Weights of a small transformer language model: vocabulary 8192.
Each number is 50 + 12 x the weight over its row's rms, rounded and kept within 0 to 99. Layers, rows and columns count from 0. The size before them is the row's rms in percent of the matrix's.

# layer 2 attention query, 64x64, rms 0.164, rows 0-25, columns 0-63
127:23 54 56 33 59 45 37 47 50 49 36 38 33 60 38 51 35 70 65 48 56 65 38 49 52 36 35 63 38 67 62 55 52 46 55 53 65 37 29 46 49 53 62 42 56 38 49 39 27 31 34 68 59 28 39 59 67 61 62 42 54 63 51 62
143:71 47 42 72 41 58 61 68 47 45 48 59 66 36 54 50 52 38 37 46 41 40 68 50 39 50 63 34 59 35 46 40 45 46 39 48 45 75 68 60 56 56 30 58 39 59 54 55 74 64 73 27 45 72 59 43 30 47 43 51 57 41 50 35
153:74 67 44 68 37 51 48 64 47 47 53 59 54 36 53 42 52 39 38 48 48 48 74 49 34 49 61 38 59 46 47 45 44 23 33 49 60 75 62 72 58 57 32 61 31 53 59 58 61 61 65 32 50 75 52 40 37 42 38 46 65 45 55 46
063:45 45 60 56 47 40 41 39 51 65 66 46 19 59 49 55 52 54 53 61 58 62 43 25 69 57 47 59 56 55 63 54 56 67 45 44 55 41 46 51 30 43 67 37 64 34 44 45 51 45 16 54 43 47 47 53 67 41 47 22 52 59 59 77
118:70 50 47 60 30 59 60 57 45 49 62 58 55 43 58 44 51 35 32 40 36 43 76 54 42 56 70 42 65 37 44 42 51 39 34 50 49 65 62 66 55 54 33 58 40 59 48 59 63 61 73 27 42 79 55 38 32 37 34 49 58 46 56 46
061:36 39 64 53 61 31 42 26 48 49 51 43 37 57 44 53 45 62 72 56 40 54 25 33 72 52 50 45 39 70 46 58 58 76 61 49 37 41 47 36 41 41 64 51 60 43 65 44 33 57 28 52 38 23 43 47 59 54 58 46 56 69 52 50
093:34 60 43 53 68 48 30 49 50 56 48 34 24 54 47 57 36 58 78 60 60 59 35 58 48 50 36 66 47 56 63 58 52 54 50 49 68 46 41 48 39 48 44 29 54 32 52 47 62 34 28 78 52 33 59 55 64 53 59 41 60 35 47 73
073:55 61 65 48 46 51 66 52 40 63 44 61 57 35 67 27 69 39 46 44 43 38 56 58 48 53 57 58 58 36 39 56 45 63 40 45 18 41 50 43 71 39 39 43 30 65 53 69 66 44 58 40 45 70 49 45 41 41 41 70 48 39 46 22
092:25 43 65 39 66 32 41 50 56 61 41 33 37 57 45 30 55 62 58 52 50 59 35 45 54 52 36 62 46 54 62 70 45 47 69 51 47 37 36 45 39 52 70 37 47 43 60 39 33 42 30 69 55 31 47 44 64 61 69 58 66 50 61 73
083:59 49 38 30 32 66 57 57 61 50 63 54 57 59 51 43 61 50 26 47 46 52 59 46 37 58 54 50 66 42 59 59 45 33 29 41 60 52 59 67 33 57 47 72 55 51 39 41 42 61 67 30 64 70 59 40 36 44 41 43 65 53 80 66
104:69 56 35 56 41 56 58 47 42 35 59 60 58 30 56 49 50 45 45 44 49 56 75 52 34 54 52 44 52 42 48 32 56 25 41 60 72 68 57 72 54 67 33 59 38 53 45 55 70 62 67 31 54 85 45 50 34 42 44 41 48 41 44 48
062:64 23 32 79 46 61 44 53 41 42 57 70 60 44 52 63 32 42 53 46 50 36 65 57 63 56 61 42 49 48 40 30 52 46 47 57 60 73 63 44 55 49 42 48 45 60 31 54 63 47 63 51 42 61 47 77 49 45 56 51 48 42 17 32
103:70 50 37 68 44 52 41 66 53 46 46 65 58 36 45 36 43 50 47 44 50 45 65 52 31 43 61 30 47 50 44 36 52 21 29 46 62 76 64 65 57 59 41 70 37 59 50 52 73 56 72 38 60 64 44 51 30 49 47 49 62 40 51 43
084:44 27 74 36 51 59 54 40 57 43 64 28 53 49 34 49 75 54 59 60 45 50 55 45 41 43 58 41 38 57 39 48 46 24 46 42 23 55 42 51 64 51 43 66 57 47 60 57 54 41 77 59 44 41 59 57 43 44 56 51 25 67 59 25
092:55 32 53 58 52 61 59 47 56 63 51 48 68 47 58 59 50 42 59 49 38 46 38 41 82 61 57 56 47 52 38 47 43 76 69 54 14 34 49 19 61 38 57 44 58 62 57 63 49 53 47 48 43 47 52 54 57 48 59 66 46 69 37 26
088:25 30 50 44 62 41 49 46 47 58 33 40 37 60 47 52 42 62 58 39 54 54 35 44 60 38 33 52 59 58 60 60 50 72 69 53 61 34 38 54 37 54 72 33 48 46 54 39 35 48 25 69 39 19 36 47 67 57 62 44 50 53 53 61
058:56 27 56 59 63 42 35 68 26 28 54 70 39 41 57 20 58 46 52 48 42 43 67 58 41 56 66 38 54 43 33 62 47 35 53 41 67 49 57 66 49 49 44 38 40 59 42 55 63 57 52 44 44 58 35 33 48 50 75 36 53 51 47 27
095:27 51 55 47 73 45 55 44 62 63 21 44 37 53 39 35 40 76 58 48 59 66 48 43 60 43 35 48 51 57 51 56 52 47 66 58 55 45 33 49 59 61 60 49 57 41 67 42 26 41 31 67 59 26 42 61 60 65 61 43 40 53 63 62
104:28 26 53 24 60 36 42 47 56 48 45 50 33 62 43 59 28 66 52 48 51 56 38 55 59 57 31 63 47 72 51 59 59 67 49 44 54 28 43 37 50 44 56 32 66 39 47 31 42 34 41 72 62 32 44 53 64 59 54 56 40 53 54 60
090:27 28 56 25 69 47 60 37 35 40 41 53 46 57 50 39 53 61 58 42 48 39 27 48 62 41 42 67 53 52 34 64 51 78 58 41 50 35 46 39 48 44 65 39 45 49 29 53 53 30 44 67 50 34 52 44 48 44 82 53 54 45 47 39
101:48 26 55 63 73 34 40 48 42 40 35 38 47 34 47 55 46 59 77 39 65 69 58 42 40 35 50 40 46 73 49 38 49 30 52 68 84 56 44 53 55 55 52 54 37 49 67 52 49 50 42 53 40 47 31 62 59 57 69 40 64 51 51 47
106:39 47 62 54 64 45 46 60 48 56 34 34 57 56 41 37 55 65 57 69 59 64 31 26 77 33 58 49 39 67 58 47 43 49 58 44 28 49 41 33 61 48 66 55 56 48 71 50 29 49 39 67 58 28 47 41 56 58 73 55 56 66 49 49
086:42 32 58 43 55 29 47 45 64 41 45 38 47 54 27 71 35 51 66 55 38 53 37 45 49 56 38 47 56 68 60 47 58 52 58 58 62 34 53 55 46 37 65 58 64 40 55 30 49 49 35 59 52 36 34 39 66 59 73 28 45 67 30 69
118:35 66 69 42 60 44 43 48 44 55 36 41 34 56 38 38 33 71 61 47 55 64 42 49 52 26 33 54 45 74 40 53 66 42 51 53 69 49 30 68 56 57 55 53 40 41 48 40 40 34 29 66 58 34 40 54 59 64 69 43 65 54 44 65
075:46 39 31 51 72 42 51 42 42 44 53 46 60 35 52 62 63 48 66 47 56 54 56 35 39 57 47 56 39 63 71 47 60 16 48 56 40 44 50 28 73 20 54 53 70 51 55 41 30 46 49 57 47 42 38 49 71 50 50 73 42 41 54 57
076:24 57 73 40 40 41 60 60 41 39 50 45 50 58 51 69 25 51 65 52 42 60 52 62 59 42 49 66 47 64 40 56 53 51 53 32 55 49 46 60 48 43 50 27 62 44 38 37 63 39 37 75 59 47 27 64 70 48 65 56 35 44 29 48
# layer 2 attention key, 64x64, rms 0.166, rows 0-24, columns 0-63
228:33 50 63 47 64 50 45 51 52 60 37 41 37 60 36 33 47 68 69 52 59 59 32 45 46 32 33 52 36 60 58 55 53 45 67 57 56 34 27 51 53 54 63 44 58 34 54 47 34 35 30 76 60 27 47 52 72 62 67 46 49 59 54 64
072:39 55 64 14 53 56 42 37 41 49 73 46 42 59 50 44 49 56 45 53 52 40 28 58 69 45 33 59 58 51 64 70 52 67 61 29 50 35 49 43 46 40 51 44 48 29 36 36 39 26 36 68 54 38 56 48 62 40 62 59 53 61 47 60
147:71 44 36 49 44 52 55 50 36 37 68 52 60 44 72 56 59 32 24 48 45 43 59 63 47 61 60 48 63 38 50 42 45 58 40 42 50 62 80 48 44 47 37 56 37 62 43 49 65 63 65 30 44 67 61 47 25 37 37 62 63 29 48 46
089:75 60 35 69 44 52 54 54 54 52 56 73 50 37 77 61 58 24 36 51 54 51 67 59 45 64 60 48 58 47 52 46 42 33 48 40 67 68 66 60 46 47 41 44 36 48 40 61 67 68 60 28 51 74 60 44 47 36 40 51 61 39 51 47
149:76 61 38 45 34 63 65 57 47 42 61 61 66 42 68 61 61 30 27 48 44 37 56 61 48 61 54 51 65 27 49 49 39 56 42 38 46 58 68 49 43 48 44 53 42 54 45 57 70 67 69 28 45 65 66 45 31 38 37 61 48 38 53 40
050:63 44 45 62 47 62 46 38 74 62 38 68 59 49 51 45 40 41 48 45 51 62 70 64 48 51 65 48 58 55 39 41 48 40 45 60 65 60 31 54 40 64 53 64 62 61 42 75 59 70 47 53 32 79 63 65 54 43 36 41 24 62 57 44
121:40 48 62 57 71 29 35 50 47 64 51 47 34 60 32 47 57 72 63 59 73 66 48 37 57 36 41 45 32 64 57 55 53 57 50 53 53 41 42 51 57 43 66 55 51 39 36 35 34 37 33 70 56 39 28 47 67 60 67 35 58 58 39 64
056:51 49 33 56 44 65 40 62 32 37 31 38 56 48 50 61 41 53 47 48 34 34 37 58 64 35 42 34 47 27 53 59 34 81 43 44 33 29 58 47 31 30 61 43 39 40 39 60 45 37 62 56 35 51 52 30 53 44 55 70 43 52 53 57
116:35 46 67 59 67 40 32 48 59 48 39 42 29 47 33 48 40 72 74 45 60 66 43 44 43 26 37 47 39 68 51 47 59 48 58 55 55 46 32 40 57 42 50 49 47 45 54 46 42 31 32 76 55 39 38 50 64 73 69 37 42 60 43 57
070:65 58 58 46 48 39 51 60 47 48 59 67 48 59 64 53 61 35 33 58 49 31 48 73 36 61 50 67 80 40 44 60 39 51 59 19 53 63 52 30 55 47 35 31 52 39 53 32 75 51 62 59 58 44 70 40 47 52 55 63 51 36 50 50
111:72 56 45 45 37 59 58 54 44 52 68 50 58 47 66 47 45 30 21 49 40 30 50 56 57 53 64 53 69 38 64 43 33 56 38 31 52 53 72 46 43 42 38 63 42 50 46 55 59 67 65 31 43 69 64 39 30 36 35 46 60 34 55 51
073:68 81 29 36 42 68 76 42 62 38 50 55 65 41 64 57 70 34 35 52 38 52 57 50 50 58 58 55 40 41 57 50 36 46 46 44 43 48 66 61 54 55 56 48 49 53 57 58 61 74 61 21 43 63 57 54 36 43 29 51 39 52 60 44
112:81 60 43 45 42 65 58 42 45 32 68 55 59 44 73 53 65 46 21 55 53 35 67 54 58 54 50 42 63 40 54 54 40 66 40 47 60 74 70 61 45 44 46 63 41 53 43 56 64 61 58 38 37 79 54 50 46 39 34 45 58 41 53 56
063:51 54 43 71 47 58 44 62 40 50 30 38 48 55 39 67 41 51 33 34 63 51 40 67 47 70 45 28 59 47 43 33 67 59 56 65 48 43 60 42 59 54 54 56 82 56 39 39 50 41 32 61 76 50 54 19 47 44 43 57 61 41 48 47
057:36 55 43 32 46 58 57 35 70 35 39 56 62 50 44 55 43 59 55 45 20 57 45 48 44 31 47 67 50 39 51 66 49 61 59 51 22 35 43 44 47 49 69 32 65 54 63 49 47 33 55 58 34 47 52 53 48 31 39 62 23 63 57 31
106:34 43 67 54 66 37 44 46 56 55 49 34 36 56 30 44 48 67 76 53 61 73 47 38 56 36 53 48 29 65 44 59 64 46 54 57 51 46 30 50 66 48 56 56 55 52 59 50 33 38 37 67 57 29 47 49 61 70 71 35 52 72 50 53
068:67 38 49 40 71 50 64 39 53 54 71 36 33 59 56 59 70 49 47 72 57 66 23 54 54 33 35 55 37 44 74 60 38 83 56 47 53 45 57 42 59 48 65 46 56 41 39 44 60 45 47 56 37 41 59 36 52 64 49 62 36 53 60 59
115:41 37 62 68 58 38 31 50 59 49 39 29 41 55 31 53 48 65 72 44 58 55 47 31 55 40 40 47 31 66 55 36 67 48 53 60 55 44 42 46 60 42 59 47 68 54 66 40 29 37 37 70 57 31 37 47 60 69 62 33 51 57 48 68
129:30 52 52 53 67 50 47 56 63 53 31 44 47 57 27 53 55 57 77 64 54 55 34 42 47 56 32 53 30 58 49 55 55 51 59 57 45 31 31 50 60 46 71 35 67 35 57 40 42 37 38 60 64 23 44 48 73 63 69 49 44 63 58 51
064:44 64 44 72 45 32 51 51 51 57 31 42 51 45 43 45 61 53 49 70 58 62 38 53 44 37 62 38 42 54 42 36 53 43 38 69 47 58 41 48 75 54 56 61 49 46 68 77 49 52 57 56 74 36 49 55 52 81 47 31 53 70 72 62
073:46 34 58 41 72 45 45 37 62 51 63 25 39 49 37 48 43 59 40 59 41 60 35 46 60 30 49 54 42 61 75 52 34 69 53 49 53 47 56 53 64 29 58 74 40 49 55 49 38 48 36 71 43 49 45 24 56 45 61 31 49 51 40 73
103:29 53 68 54 58 50 52 25 66 40 27 52 44 50 44 53 40 75 83 31 58 62 54 45 53 39 39 52 45 74 42 44 62 50 52 65 53 57 37 54 60 51 53 43 60 45 62 44 34 34 42 68 50 22 44 57 59 61 54 48 38 62 48 46
105:30 36 75 34 67 40 50 54 43 67 56 38 37 56 44 33 69 73 62 62 59 63 33 46 62 42 39 55 51 60 52 59 56 65 65 53 54 43 33 49 57 54 53 46 56 43 47 42 31 39 25 70 42 34 48 47 68 48 69 43 46 66 51 42
096:45 46 59 59 72 36 38 42 46 57 29 37 43 52 36 53 52 71 71 60 58 55 49 51 55 45 38 43 36 62 68 53 64 38 55 61 53 49 37 52 60 50 56 51 42 43 68 52 36 48 36 74 61 13 43 36 59 65 62 29 57 54 59 61
082:29 70 47 31 49 62 67 47 63 45 21 53 46 44 39 60 36 41 65 41 27 52 30 50 42 31 45 64 47 63 54 33 44 75 56 51 48 30 43 41 44 64 56 49 58 50 52 47 37 51 30 59 47 40 38 74 64 43 51 55 43 49 42 38